From a checkpoint of a small transformer trained on Wikipedia.
Size: vocabulary 2048, 13M parameters.
Architecture: rotary positions, no biases in attention or MLP, attention and MLP in parallel.
Each number is 128 + 32 x the weight over its row's rms, rounded and kept within 0 to 255. Layers, rows and columns count from 0. The size above them is the row's rms in percent of the matrix's.

# layer 15 attention value, 32x224, rms 0.0638, rows 29-31, columns 168-223
size [ 96 100  99]
[[117 146 115 101  83  81 138  93 146  94 116 192 168 101 155 107 144 105  58  82 150 104 109 103  87 168 147 137 155 109  96  94 169 161 111 159 130  94  95 137  77 112 141 118  90 116 135 106 115  87 122 125 142 173 117 176]
 [ 77 175 122 157 140 119 127 108  75 117 116 109 115 114  97 100 175 151  85 110  87 108 148 152 143 149  72  92 190 115 151 177 112 150 135 188 121 165 150 108  51 111 105 136 102 147 103  81  97 134  73 126  98 171 112  83]
 [ 98 122  84  89 123 125 113 144  98 122  98 143 163  75 160 115 121  78 167  82  85 153  58 117 112 164 105 115 159 112  97 129 111  53 108 171 158 142 113 123 151  96 145 129 194 197  95 152  78 109 128 140 137 105 168 119]]
# layer 15 attention output (transposed), 224x224, rms 0.041, rows 29-31,61-63,93-95,125-127,157-159,189-191,221-223, columns 168-223
size [ 99 107  89  99  90  88  90  97  95  96  94  84  93 115 107 110 106  87  90  95  95]
[[184 146 137 136 141 134 128 119 106 160 103 119 133 117 150 134 186 112 139 180 141 123 214 122 136 164 126 115 128  99 164 138 178 195 107 148 161  99 109 146  92 151 128 174 186 148 104  63 210 153 164 149 111 148 156 130]
 [138 169 134 172  80 139 132 204 145 119 125 141 132 183 117 131 133 128 175 114 125 108 138 121  79 127 116 123 182  72 100  63 158 106 172 110 152 160 179  78  59 125 122 126 113 113 142  79 130 103  97  98 154 140  84 139]
 [142 120 119 126 128 136 104 183 164  94 129 174 157 159 114 161 113 142 130  99 170 167 143 171  95 158 125 145 102 150  64 128 119 118 141 129 141 145 128  92 108 143 117  79 162  59 134 127 150  86 105 186 135 142  67 175]
 [192 113  82  78 142 108 148 199 123 135 115 159 143 143 124 124 143 124 189 135 161 117 117 103 110 138  94 115 102 126 136 117 149 184 129 163 114 130  80 137 136 183 140 140 134 102 136  52 123 109 119 183 182  94 177 128]
 [148 151 180 126 107 146  80 142 151 113 166 131  49  90 121  62 120  89 144 164 118 126 127 120 111 101  94 113 113 126 153  92 175 126 118  48 144 154 132 124 196 146 187 115 109 142 171 131 153  99 128 180 147 109 127 157]
 [131 144 129 137 139 123  61 116 124 124 129 125  96 114 173 145 135 137 129 114  79  84 200 112 207  92 176  80 127 158 134 126 126 176  67  79 113 101 117 167 150 157 139 119 157 168 130 180 110 133 103  95  63 163 110 154]
 [150 142 108 177 121 150 129 164 158 189  83 134 107 139 123 113 156 164 168 107 110 133 174 126 147 133 161  63  86 143 171 158  83 142  75 150 130 132  88 130  55 150  54  69 139  98 139 120 154 119 132 114  65 161 179 140]
 [139 143 160 120 119 119  68 153 185 109 102 123 143 152  97 117  35 133 125 143 130 139 150 117 122 154 106 129 143  37 108  74 127 109 154 102 106 126 178 109 195 142 161 153 185 134 174 144 154 137 148  75 183  75 101 140]
 [120 119 178 111 172 107 103  91 154  83 106 150 145 121 130 131 116 123 114 107 132 112 196 156 136 117 162  45 141 168  85 111  78 115 135 107 118 163 167 178 155 153 145  93 216  87 129 197 127 140 147 120 101 101 110 131]
 [131 159 116 167  74 166 104 143 115 125 102 139 179 167 114 117  41 154 153 126 106 142 176  91 114 181 117  87  95 102 137 127 141 180 144 115 209 102 155  82 174 118 110 159 163 173  80  93 177 109 130 164 109 122 137 147]
 [107  91 187 120  79 133 182 140 132 171 107 156 104 193 104 108 174 125 141 138 122 136 112 161 113 111 114 164 167  38 155 129 134 101 139  74 152 198 167  85 119 129 156 159 174 139 136 155 137 125 100  80 131 119 108 161]
 [138 112 131  92 102  58 111 113 129 125  39 158 158 177 165 122 161 159  96 161 148 177 134 115 126 129  86 141  87  93 139  97 172 109 104 107  85 164 105  86  47  89 133  91 106  73 145 118 139  96 146  89  63  83  95 129]
 [114 164 104 166 138 153 113 128 149 185 127 158 107 150 105 139 139 138 179 126 150 133 131 127 198 100 136 141 119  99 152 104 151 107 136 156 105 139 117 116  87 126 125 103 113 142 122 116 135  90  46 136  94 146 142 107]
 [162 156 215  59 166 115  77  53 171 123 160 117 166 117  77  72 101  91 186 113  81  90 102 176  87 173 141 128 143 131 102  83 130 144 157 144 139 107 124 136 174 183 116 151 165 117 154 171  88 112 151 111 158  91 127 143]
 [167 153 209  91 148 109  63  65 143 150 135 137 175  70 119 128 113  91 147 116 124 146 159 166  95 176 118  33  96 137  58 113 129 165 149 173 142 104 104 150 230 105  53 136 232 177 116 156 132  94 110 122 111 123  93 135]
 [173 138  96 152 145 165 160 126  77 168 101 128 116 107 121 148 139 146 112 165 148  61 159 161 116 128 161 115 176 116 112 156 135 134 147 115 154 107 115 174 129  97  56 133 178 101  94 109 166 143 116 196  68 105 168 117]
 [110 140 143 132  89 166 165  88  99  98 124 143 157 217  73  81 127 111 135 189 117 139 102 162 114 168  89 157 194  72 132 137 161  91 149 179 121 154 170 132 118 126 169 130 128 158 172  59 105 115 100 107 161 112 152  93]
 [117 154 130 131  69 105 107 153 139  63 117 140 163 194 106 114 110  68 128  97 104 175 106 103 158 122 110 134 140 110  98 193 127  78 110 133 106  88 109 102 114 106 161 127 162 160 105 112 130 109 122 131 126 141  89 145]
 [178 166 147 106 184 116 175 123  93 147 117 115 100 108 149 141 204 152 109 140 187  90 149 106 103  85 118  94  43  79 115 112 151 114 114 115 118 125 155 111 102 162 144 126 115 135 114 162 149 103  87 162  91 177 133 200]
 [177 160 138 130 121 155  81 128 172  97 122 139 130 131 111  68 107  86 123 114  34  77 109 155  93 166 113 140 147 167 140 145 115  81 141 155  87 107 130 108 158 172 158 114 118 149 173 115 124  79 177 111 136 127 164 100]
 [139 185 118 102 127 163  76 161 128 112 170 121 154 114  91  93  97  40 155 125 105  96 123 137 170 184 121 126 161 125  64 156 108 154 119 160 143  90  55 126 149 105 154 103 140 151 135  98 137 117 100 112 130 167 124 155]]
# layer 15 MLP gate, 576x224, rms 0.0584, rows 0-31, columns 168-223
size [101 100 101 100  97 104  97 104  99  96 103 106 100  97 102 103  98 102 101  92  97  98  90  91 101 101  94  85  98  98 104  97]
[[120 107  92 174 169 182 156 181 127 174 144 124 189 150 105 155 201 119 139 121 136 129 115 172 165 105  76 147 139 157 129  96 143 166  91 186 149 139 132  78 174 125 190 124 109 132 140 138 148  86 164 138 169 144 131 203]
 [122 158 135 112 108 139 142 155 154 134  96 139  94 199 145 108 137 118 144 107 137 117 157 119 113 120  91 150 155  92 164 117 120 128 153  86  76 105  93 119 119 148 116  84 134 165  92  77 131 127 128 196 155 100 148 161]
 [134 132  88 103 131 111 110 105  92 101 183 186 171  96 165 142 121 168 123 129 130  87  99  81 120 119 154  91 120  83 118 137 124 175  79 127 102 161 122  78  74 177 167 128 113 155 134 106 124 109 137 146 119 148 162 186]
 [ 64 139 122 189 177  88 150 141 124 176 126 151  83  96  91 122  88 160  99 164 126 156 107 107 190  90 158 129 142  86 160 125  94 101 106 135 124 139 173  70 137 128 149 143 104 127 170 113  79 184 116 132  95 162 104 120]
 [126 157 115 162 140 101 149 128 146 163  97 148 123 167 175 121  91 139 143  95  81  85 188 119  81 154 167 108 148 106  82  81 137 150  91 133 166 140 161 123  98 109 144 117 165 124 179 127  74  99 139 137 141 174 178 136]
 [ 74 120 121 139  89 115 174 132  98 134 203 193 174 118  84 111 121  80 167 130 145 146 171 173 198 132 115 101 144  80 121  85  93  96  99 144 110 174 177 122 136  86 136 155 142 158 169 147 125 129 171 106 114  72 138 174]
 [184 110 152 219 171 130  87 129  98 201  75 136 120  92 117 105 142 107 147  95 142  52 140 122 169 160 117 170 112 129 127  68 147  71 145 158 140 184 151  87 116 152 186 159 112 148 103 175  93 135 128 145 107 170 183  95]
 [185 156 144  88 111 149 135 153 115 143 134 107 153 111 122 101 133 140 124 136 120  91 112 145 169 104 183 157 159 102 125 146  91 159 141  69 166 145 111 158 112 135 116 160 126 128 111 115 149 122 172 128 198 152 112 142]
 [172 114 164 111 193 116 157 162 167 188 101 169 166 157 168 113  95 141  97  76  95 134 127 177 139 173 128 155  92 144 149 155 140 149  68 137 153 184 142  54 117 118 100 145 167 121 177 156 117  92 115 119 217 111 147 113]
 [124 157 148 135 177 145 134 124 120 139 120 118 115 185 107 162 172 138 132  81  74 120 165 128 130 119 138  94 138 113 142 133  72 140  89 164  68 135 114  97 116 132 181  84 110 152 120 152  71 114 162 153 138 170 215 163]
 [146 175 130 154 124 123 166  97 125 161 139 140 115 127 123 129 127 137 148 119 149 103 139 125 158 147 128 141 170 114 102  86 179 111  92 102 122 172 190 127 116  96  72 138 222 147 164 119  88 128 150  97 142 150 141 168]
 [129  86  91 137 146 102 149 126 183 148  68 171 120 109  67  61 136 174 133 106 127 118 128  76 161 162  44 134 164 111  78 174 199 156 103 109 136  98 174 144 181 119 131 103 145 172 132 141  76  69 108 111 125 126 110 122]
 [107 141 165 174 183 128 125 109 103 145  97 128 109 109 156 101  97 112 120 101 109 142 124 127 184 161 132 102 149 155 113 140 143 178 119 140  78 140 101  89 130 149 129  88 174 136 178 164 107 162  93 144 149  95 227 124]
 [148  80 161 110 112 150 119 215 119 159 171 149  81 187  69  99  77 112 108  99 124 121 131 121 183 174 117 153 133 132 130 109 120 166  90 188 168 202 172 100 134 166 184 132 172 138 154 175 138 108  73 129 106  89 196 168]
 [149 106 226 151 134 105 110 144 125  92 119 126 113  91  94 103  83 143  96  82 141 104 153  82 149 197  95 113 149  65 152 139 135 129 138 108 122 105  93 157 189 118 182 102 200 106 115 164  94  79 104  92 133 128  88  93]
 [126  51  96  97 125 153 166 143 128 108 116 114 119 181 156 155 132 100 161 139 117 121 106 185 143 142 143 121 150 143 125 138  94 152 141 129 128 141 162 151 153 163 164 124  72 146 142 179  86 158 151 100 171 134  98 159]
 [165 154 157 127 116  91 105 172 188 178  61  99 110  94 161  87 143 122  90  90  90  71 125  75 154 165  66 152 146 142 156 149 128 159  66 140  79 132 112 107  76 154 187 116 123 123 159 116  53 134  94 115 155 132 140 103]
 [177 182 148 118 132 174  68 136  54  99 142  98 105 106 102 124 104 141 182  98  90 120 146 165 109  86 150 160 112 143 109  89 142  85 111  99 112  75 147  96 150 149 117 193 171 180 111 158 102 115 145 135 109 137 166 120]
 [ 48 172  95 214 145  56 107 197 113  89 148 102 133 105  85 165 127 123 118 116 116 134 155 142 150  92 128 144  80 121 114  99  90  58 157 134  75 124 116 117 120 119 177 191 130 105 130 120 109 142 120 177  76 150 102 134]
 [126  96 121 107 158 133 127 158  84 108 152  60 164  65 111 170 149 151 104 117 141 137 108 135 108 140 100  85 167 130 163  38 148 110 130 112 123 130 147 162  56 144 119 103  94 131 129 126 191  97 134 122 140 101 122 127]
 [ 85 170  94  99  87 132 181 152 141 126  55 158  89 120 162 131 140 119 103 176 105 121 108 145 143 107 105 118 107  78 102 161 168 164 121 171 125 137 118 121 146 105  98 126 183 153 155 141 143 119 116 134 136 101 143  98]
 [108 150 205 164 101 122 106 108 113 119 116 107  74 104 112 152 158 154 121 103 185 150 125  92 156 168 120 106 167 128 142 124 107 209 111 138  89 124  77 122 123 142  87  95 128  83 104 167  82 142 138 128 156 133 151 125]
 [162 147 169 139  97 124 103 160 191 166 139 155 164  93 155 146 127 116  89  86 124 139  84 137 111 187 138 133 148 103 159 145 144 154 176 144 151  91 164 115 135 142 103  98 188 132  79 130 132 122 160  78 139 150 124 131]
 [157 134 132 175 140  46 181 140 155 106 182 178 114 180 129  90  95 147 102 147 100  88 150 129 133 110 183 102 164 164 106  81 153 191 108 113  95  88 180 118 158 113 175 134 126 124 139 156 111 124 159 204 158  81  89 116]
 [ 98 101 108  99 123 117 108 186 130 160 117 160 155 107  92 189  92 148  97 114 131 161 117 151 148 153 115 147 138  94  96 153 155 180 146 117 133 138  93  99  88  92  86 119 174  97 146 141 150 109 148 116 151 119 138 161]
 [180  90 110  66  87 125 102 123 163 140 145 129 213 113 151 142 145 126  73 157 141  99 137 109 117  80 122 157 108 123 154 141 129 114 135 129 146 135 141  82  74  88 144  34  96 180 157 150 100 124  86 122 120 104 113 140]
 [ 89 138 138 163  66 146  60 171 135 131 150 108 105 179 150  99  92 129 129  81 163  83 175  96 119 140 102 147  93 122 136 206 107  84 174 213 147  83 141 128 139 136 185 108 107 178 129 136 112 116 123 167 108 133 102 105]
 [130  96  91  96  75  71 112 112 111  64 137 147 165 158  62 142 175 122 119 128  99  85 149 101  97 161 143  68 160 134 135  89 115 143 157 139 146 108  92 107 123 110  80 162 112 104 172  94 137 187 131 108  77 143  99 113]
 [ 95 155 136 154 146 125 149 116  78 168 127 172  76  98 150  74 128 140  94 123 218 130 136 168 139 155 164  33  88 147 152 127 100 130 114 185 140 154  59 109 132 133 144 142 119 125 160 177 115 131 137 131  86 171 158 123]
 [105 113 186 159 129 195 147 160  85 169 145 125 128 114  79  78 173  99  92 114 168 130 143 117 131 124 121 138 146  73 149  95 193 124  79 136 131  85 150 154 131 187 162 107 190 158 118 162 156 153 138 134 193 121  86 190]
 [127 135 110 134 106 166 172 117 121 138 109 114 108 122 191 146 149 203  77 115 136  93 148 148 118 118  74  81 119 104 166 150 124 214 118 139 163 160 148 161  69 109 125  72  83 159 204 113 141 128 166  94 150 175 112 121]
 [121  81 155 110 118  66 123 149 118 119 111 130 110 132 129 158 148 140 111  42 150 119 101 105 152 159  62 115 132  92 101  93  98 122 133 148 129 157 138  84  92 120 147 175 156 160 144 142  87 122 102 148 185 136 149 154]]
# layer 15 MLP up, 576x224, rms 0.0572, rows 0-31, columns 168-223
size [105 104 101 104  96  99 106 103 103 101  99 106 103  98 103 105  99 100 100  89 103  98  93 101 103  99  93  88  96  97 102  94]
[[146 154 175 164 142  81  85 148 158 137 132  93 127 130 130 137 119 113 115 123 157 153 130  58 143 122 140  94 131 135 130 184 130 182 127 120 119 198  74 111 140 145 135 189 163 158 195  97 136 151 136 104 105 122 155 120]
 [151 127 126 144  98  95 107 136  86 152  88 120 159 102 117 109 163 134 150 179  80 150  48 127 114 169 102 133 221  98 106 184 234 139 118  98 112 103 131  74 140 121  86 125 147 198 134 150  91  66 119 120 173 120  96 160]
 [176 141 120 163 124 139  81 144 108  77 189 169 150  43 121  93 143 193 148 144 181 125  96 125 141 192 110 135 155 102 129 134 130 105 117 159 145  91 111 164  87 119 149 126 152 140 112 138 148  65  98 133  93 129 120 176]
 [ 97 131 101 105 130 135 152  92  98 107 126 158 120  90 140 142 109 109 102 116 109 143  76 117 143  87 118 108 154 114 151 152 135 151 132 126 129 116 155 138 135 166 117  97 130 133 142  94 154 162 125 147  86 220  79 175]
 [110 117 113 144 120 121 166 144 130 176 136  92  98 112 141 160 124  84 141 151 116 143 110  81 132 114 203 166 215 110 146 102 119 116 171  88  97 111 136 127  40 152 111 143 152 169 174 121  96 240 132 153  75  74 118  91]
 [180 126 139 137 103  83  83 130 185 137 146 118  80 150 147 101  95 131  75  81 131 149 157  54 123 186 140 119 144 169 164 122 206  75 163 178  94 100 176 127  92 162 105 103 165 110 122  98 103  90 162 118  92 195 119 134]
 [149 128 106 151 107 160  90 161  82 118 125 133 123 102 161 152 178 135  98  86 132 108 100 206 191  73  77 153 156 182 146 117 116  74 127 183  84 149 169  98 176 118 179 128  93 159 146 170  93 110  89 137 136 134 177 131]
 [130 141 110 131 158 162  69 120 110 134 154  83 120 102  70 119 171 152  89 141 183 164  98 195 135  49 104  68 221 130 171 117 139 111 144 115 118 116 110 127 181  85 136 126 119 115  84 110 179 166 179 149 184 148 105 126]
 [165 111 106 147  91 136 111 161 158 131 123 112 148 109 158 111  96 108 144  97  63 136 107 127 114 143 153 127 135  81 147 117 144  86  71 148 154  90 139 159 163 130  55 152 134 193 142 133 111 115  82  91 162 158 118 116]
 [120 129 169 187 220 156 149 131 175  85 138 138 106 162 101  89 101 106 124 132 118  79 157 102 119 142 150 133 111 211 112  94  74  90 104 142  86 178 135 138 113 160 174  87 129 132 101 106  97 147 157 137  90 154 150 154]
 [126 195 132  79 114 131 176  68 138 123  85 171 126 186 123 117 169 139 173 128 160 128 133 125 153  83 142 133  92 126  67 118 148 141 182 153  92 122 111 156 122 142  80  44 188 156 157 158 189 117 141 167 165 144  93 146]
 [111 141  64 127 122 118 166 146 118 160  86 104 157 117 122 117 135 127 113 119 121  90 197 127 138 130  99 162  87 173 177 139 130 163 178 125 120 146 116 112 142 149 130  69 134 119  97 110 119 162 127  87  86 137  71  94]
 [ 58 125 127  78 124 101 112 124 165 131 146 114 186 128  80 143 157 153 132 157 103 141 121 118 111 136 110 157 132 124  83 165 122  90 110 121 243 127 173 140 180 125 153 156 147 148 142  98 101 164 102 146 148 177 125 121]
 [138 146 128 142 122  90  73  69 179  79 125  89 148 100  71  67 162 119 166 164 123 145 128 118 171 130 122 158 103 101 167 140 127 115 147 185 145 140 133 108 164 153  90 142 140 150 130 158 193 114  66 100 128 127 129 125]
 [114 118 181 132 120 148  63 146 173  65 102 132 151 143  57 136 134 152 113  91 196 103 127 141 124 127 117 140 117 162 163 138 132 132 118 135 130 109 127 104 130  61 161 115 118 151 137 161  91 153 124 114 101 162  97 101]
 [123 110  64 136 185 134  93  73  80 170 136 101 118  86  99 120 135 137 159 131 152 137 124 138 154 217 130 135 131 132 164 122 138  58  96 127 203 135 168 145  62 133 127 135 167  90 150 122  61 111 125 160 122 155 134 155]
 [104 159  88 113 128  75 152 116  89 123 142 154  75 177 125 129  51 124 107 102 132  93 108 136 132 122 148 142 117 182 107 103 113 148 182 101 230 122 165  49  84 106 130 145  92 136 152 140  92 146  46 134 108 139 146 128]
 [134 111 109 116 202 163 103 164 104 144 154 142  99  75 129 129 179 131 159 125  69 120  63 211 149  85  93 189 145 122 107  25 130  93 155  91  84  65 146 151 154 102  87  82 158 151 180 112 123 107 123 181  96  91  92 158]
 [107 117  89 128  72 154 101 162  98 107 152 153 148 123 138 103 135 152 117 163 119 127 120 201 108 171 138 160 135 126 159  96  77  83  99 123 119 131 125  70 103  18 125 134 101  69 111 110 150 121  95 177  94  75 158 122]
 [ 96 158 118 134  91 122 203 109 132 157  62 123 100  68 151 186 131 125 173 165 100 143 132  87 104 122 167  64 143 139 113 109 137  82 161 151 108 175  72 119  89  98 101 117 137 116 165 167 194 115 167 140 104  43 138 102]
 [ 68 152 110 132  67 100 143  90 156  93 136 103 121 122 132 201 166 151 108 114  53 135 109 164 111 151 178 138 118 169 112 150  69 200 130 130 125 121 158 114 101 119 142 167 119 162 163 118 119 147 126 132  70 101 142 125]
 [175  85 118 209  91 102 107 166  87 167 127 155 178  79 144 140  49 134 103 113  56  84 152 120 157 154 141 156  42 106 127 161 125 125 141 129 141 132 159  67 124  59 153 181 106 142 153 165 127 142  78 212 125 106 177 162]
 [ 98  84 130 123 105 159 119 152 100 181  96 129 156 148 129 127  79  84 123  84 173 116 132 158 161 148  80 122 151 125 139 123 176  67 132 134 160 163 187 148 118 157 123 146 134 163 154 122 138 121 184 111 181 121  87 116]
 [128 121 118  96  83  74 123 109 150 135 156 189  89 131 165 123  71 158 124  84 133  89 144 110 111 133 167 124  84 135 112 143 124 167 108 115  51 131 105 163 154 183 132 143  91 145 157 115 185 159 138 153 126 115 143 135]
 [117 126 215 185 108 157 139 135  83  95 196  67 132  60  94 145 104 188  73 123 134  82 114 146 171 101 165 168 166 112  77 100 109 126 135 147 129  96 113 138 139 191 115 163 172 125 153 166 130 111 162 142 115 159 162 141]
 [101 140 133 160 115 174 114 144 136 165 212 122 107 133 139 101 156 157 175 124 108 129 104 201 152 128 131 111 100 126  81 111 161 104 120 115  87  91 154  57 135  82 135 119 118  69 146 131 150 140 121 158 119 130 129 101]
 [176 103  87 121 133 156 151 114 124 163 124  94 122  63 145 164  75 122 158  69 124  88 110 106 132  96 197 121  98 105 191  98 106 115 183 125  96 192 162  93 145 114  62  48 120 102 127 170 132  85 151 147 119 124 142 108]
 [132 138 168 163 119 201 121 138 134 108 157 152 129 151 144 120 160 106 123  99 132 134 133 106 146 117  88 181 127  82 103 167 114 127  77  80 135 166 139  79  82 124 161 102 137 150  89  89 132 164 145 159 165 127 167 148]
 [136 125  55  89 109 107 135 176 132 173 177 179 111 117  78 138 166 118 134 109 114 105 116 150  97 144 115 107 126  80 101  97 156  80  76  96  87 106 139 156  89  64  96 171 182  98 133 113 116 103  87 145 136  83  71 147]
 [176 151  75 109 128 138 115 114 110  97 147 118 132 173 148 163 131 129 172 132 134 119 121 134  77 120 103  76 174 117 110 156  48  67 153 144 106 164 150 136 130  99  75 172  72 112 142 104 130 144 109 153 112 193 135 129]
 [ 98 154  81 176 157 108 132 138 138 129 109 107 132 145 109 108 143  99 111 149 142 152 121 108 132  70 193 124  94 235 121  44  98  45 152  58 137 168  83  62 135 149 145 144 134  73 117 163 106 132  90 158 157 123 184 154]
 [135  86 141 125 176 184 108 104 149 176  92 125 135  85 130  68 105 146 106 162 145 100 135 127 121 125 154  96 185 119 103 145 141  87 110 115 159 119 100 158 174 127 143  77 137 127 162 177 100 119 128 190  66 122 120 127]]
# layer 15 MLP down (transposed), 576x224, rms 0.0563, rows 0-31, columns 168-223
size [104 105 103 100  98 100  94 103 103 104 100 104  97  99  98 104 101  96  99  89 103  98  92 101 101  97  95  80  98  96 105 100]
[[109 139 125  94 162 140 186 157  57 153 107 146 103 105 138 156 125 190 105  99  77 184 145 121 173 102 156 121 170 190  89 136 165 161 157 142 163 152  79 105 159 190  76 130 164 156 169 147 160  87 135 147 121 106 111 163]
 [129 124 162 122  89 116  75 165 194 113  86  96 155 122 159 168 134 165 120 137 129 140 172  94  97 138 124 166 134 112  98 175 159 140 201 113  77 122 134 159 158 128 114 112 150 116  96 116 163 115 139 138 135  82 111 123]
 [114 160  51 118 120 144 154 139 143 145 138 121 106  96 107 148 143  91  57 138 136 103 138 141  73 162 188 104  92 139 190 194 112 157 125 140 105 127  94 124  96  97 135 159 117 152 103 142  97 117 155 124 107 103 138 138]
 [144  79 157  91  94 154  55 118 122 103 132 106 135 132 158 130 190 139 176 111 126 131 154 135  92 145 126 183 134 199  92 164 191 153 150  97 101 144 100 162 117 132  70 114 110 135  84 113 102  75 102 106 110 125  99 111]
 [177 111 118 110 142  72 159 131 128 138 162 106 153 192 106 140 121 174 140 123 155 156  93 132 119 144 121 134 157 110 106  84 156 133 188 119 105 135 128  60  65 157  95 144 174 110 145 152  99 146 144 163 102 125 101  72]
 [155  92 152 142  62 101 128 142 140 109 152 143 170 149 142 138 135 142 123 141 186 197  90  74 182 152 133  78 129 159 132 130 139 102 101 148 134 173 163 106  92 146 129  99 115 142 124 145 109 151 145 115 149  82 126 136]
 [128 101 137 139 120 148 103  91 106 104 144 143 116  71 102 167 131 144 133 154 112 136 103 184 157 126 138 153 136 180 136 115  70 110 103 138 111 113 109 188 137  87 140 107 106 143 142 181 133 104 172 133  97 131 140 109]
 [105  44 128 140 100 110  74 166 141 134 174  92  89  82 135 124 110 163 105  97 168  63 152 169 144 111 101  63 151 123 158 136  88 148 146 119 165  91 134  84 102  99 164 143 129  98  82 144 178 163  82 121  94 144 127 191]
 [130 120  78  87 148 168 112 145 163 106 102 109 144 147  54  73  82  94 105 113 150 128 107 138 106 173 198  61 144  87 101 136 142  87 108 129  83  78 150 158 121 131 105 211  66 165 138 101 122 168 106  24  99 126 140  84]
 [134  93 151 144 147  72 125 139 152  42 123 120 153 103 140 108 103 113 141 134 145 109 170 105  89 158  88 114 108 116 147 155 100 116 100 118 158 185 194 167 111 122 178 197  90  91 105  77 143 155  95 134  39 175 109 115]
 [142  88 142 111  97 147  80 139 128 180 138  96 154  96 146 144 124 144  75 160 111 124 161  81 138  72 149  96 166 115 127 156 115 142 119 102 192 150 124  94 118 157 119  98  55 123 142 154 116 136  96  75 103 167 192 127]
 [110 138 162 166 182 114 106 118 140 194 138 105 142 142 120 117 139  59 152  61 175 145 132 160 108 134 125 155 129 188 155 122 162 107 200 160 101 129 135 156 126 142  72  97 151 172  86 104 133 147  82 139  91 132  66 143]
 [141 142 132 207 133 124 129 146 147 170 124 145 101 182 102  76 226 173 135 153 119 106 148 230 166 132 132 125 170 127 100 122 109 154  63 107 155 107 107 139 111 179 103  81 143 108 189 113 165 188  58 120 135 160 130 113]
 [132 136 125  75 105  91 109  60 153 143 134 174 147 188 106 121 104 114 117 122 146  31 155 122 167 159 114 101  78 149 126  95 102 131  67 185 153 149 152 155 135  69 143 111 108 143 175  85 180 136 170 162 155 106 116 151]
 [118 143  80  87 158 106 154  90 152 147 106  94 111 164 113 193 162  74 200 159  94 131 123 189 101  86 131 168 139 175 103 122  85 212 189 127 160 151 110 127  90 170  23 126 118 135 139  98 112 178 161 133 113  91 102 176]
 [158  97 133 104 140 161 128 173 164 144 166  80  97 116 127 150 152 165  71 101 108 195  84 111 152 148 110  96 132 187  85 144 121  74 166 172 142 119 135 146  98 103 108 126 158 150 131 175 102 125 141 132 114 112 127 166]
 [132 134 109 147 160 119 116 135 170 128  85 166  90 131 151 113 115 115 150  60 119 112 122  84 116 113 172 175 191 197 118 123 125 111  94  99 162 118 176 144  80 103 145 122 107 119 156 131 147 171 126 175 159 138  84  84]
 [128 152 175 154 196 137 148 110  93 159 120 134  84  96  89 154  95 135 157  83  93  96 137 162 102  99 114 178 111 115 166 154 137  38 102 102 108 175 157 113 173 146 100 157 178 100 150 173 119 130 116 134 107 143 166  86]
 [161  98 143 103 175 178 113 109 169  48 145  87 104 156 124 150 124  94 154 156 148  93  94 126 122 203 130 101 171 108 192 139 133 144 112 110 130 113 176 159 151 162 120 135 175 154 161 105 158 136 178  92 147 175 138 107]
 [137 126  97 123  89 121 118 150 141 142 119 158  86 119 110 142  83 123 151 123 110 128 125 148 134 124 182 147 147 207 112 120  68 128  74  65 158 118 134 131 152 147 153 108 177 140 126 108 107 182  96  98 162 190 102  92]
 [117 116 156 153 182 108 138  70 134 113 156 129 163 125 101 131 101 152 196  56 147 138 104 110 116 132 123 104 113 189 128  96  94 106 162  75 155  94 205 125 142 149 158 185  28 171 138  97 107 135 146 134  93 176  91 146]
 [ 94 154 190 151 158 111 135  98 133  67  88  70 110 149 100 147 121 130 128 122 141 174 120 121 160 118 163 135 160 115 115 142 133 221  75 184 108 125  93 163 121 186  93 163 122 157 125 122  63 146 127 144 122 122 125  93]
 [155 168 141  83  86 111 106 128 163 124 139 109 143  73 104 105  99 125 107 125 151 135  60 118 103 179 168 131 149  55 169 151 127 131 121 104 141  99 133 110 168 107 107  94 136 119  65 128 119 119 141  86  75 111 178 126]
 [102 133 122  98  81 187 147 130  99 161  32 167  83 138 127 163 142 134 125  87 181 146 131 117  91  88  78 132  85  27 127 133 114  87 105 137 147 156  40 133 110 165  92 121 181 169 119  93 168 151 121 114 100 196 171 101]
 [ 84 142 164  72 132 114 162 138 110 171  86 168 173 130 150 131 127 158 102 139 119 174 109 158  93  75 164 136 172 127 115 109  88 173  69 197 219 121 119 154 109  82 128 153 148 111  57 147 100 143 124 115 104 153 150 155]
 [164 133 149 127 134 117 119 141 152  84  90 159 157 119  89 130  77 150 106 132 106 125 192  69 109  94 122 137 138  94 105 108 150 145 135 149 139 114 114 184 100 147  74  99 129 169 150 129 106  64 124 144 142 156 169 135]
 [138 141 127 141 105 102 116 132 110 125 187 124 111 118  85 113 177 122  86 154 133 195 117 108 116 172  79 125 127 131  86  83 176 160  89 124 114 159 124 152 145 141 126 202 145 141 177  88 101 143 148 116 151 173 116 136]
 [132 116 116  49 152  62 126 110 100 139 121 100 106  96  95 125 168 143 154 178 134 109  94 163 103 172 146  57 151 165 143  70  98 147 184 161 106 122 107 154 178  96  77 169  98 118 127 116 105  93 123 104  85 110  63 108]
 [103 167 134 143  58 181 166 157 155  96  91 172 107  87 101  86 222 147 119 128 148  90  82 140 129 133 103 142 136 137 134 157 132 157 105 182 180  92 118 150 191 110 183 151  86 137 164 120 151 120 133 117 128 132 150 112]
 [133 149 169 168 130 117 111 155 123  93 125 123 211 110 105 144 156  95 155 172 137  66 138  85  62  80 151  63 144  98  74 173 140  94  65 207 138 155 175 132  81 150 157 115 171 105 153 155 103  76 125 157 150  92 136 143]
 [140 129  69 152 111 166 129  69  95 150 109 119 133 117 154 121 123 154  95 149 110 181 137 199 138 123 123 123  97 173 152 147 130 124 157  95 124 163  69 102  64 149 138  82  84 114 161 148  93 122 138 139 143 146 127 152]
 [128  98 176 121 119 179 113 126 146 152 131 156 153 145 149 139 148  98 152  68 104 164 144 120 124 111  74 102 154 102  79 106 142  73 114 185 129 165 101  78 103 166 200 170 166 193 128 147 132 137 114 157 170 138 122 161]]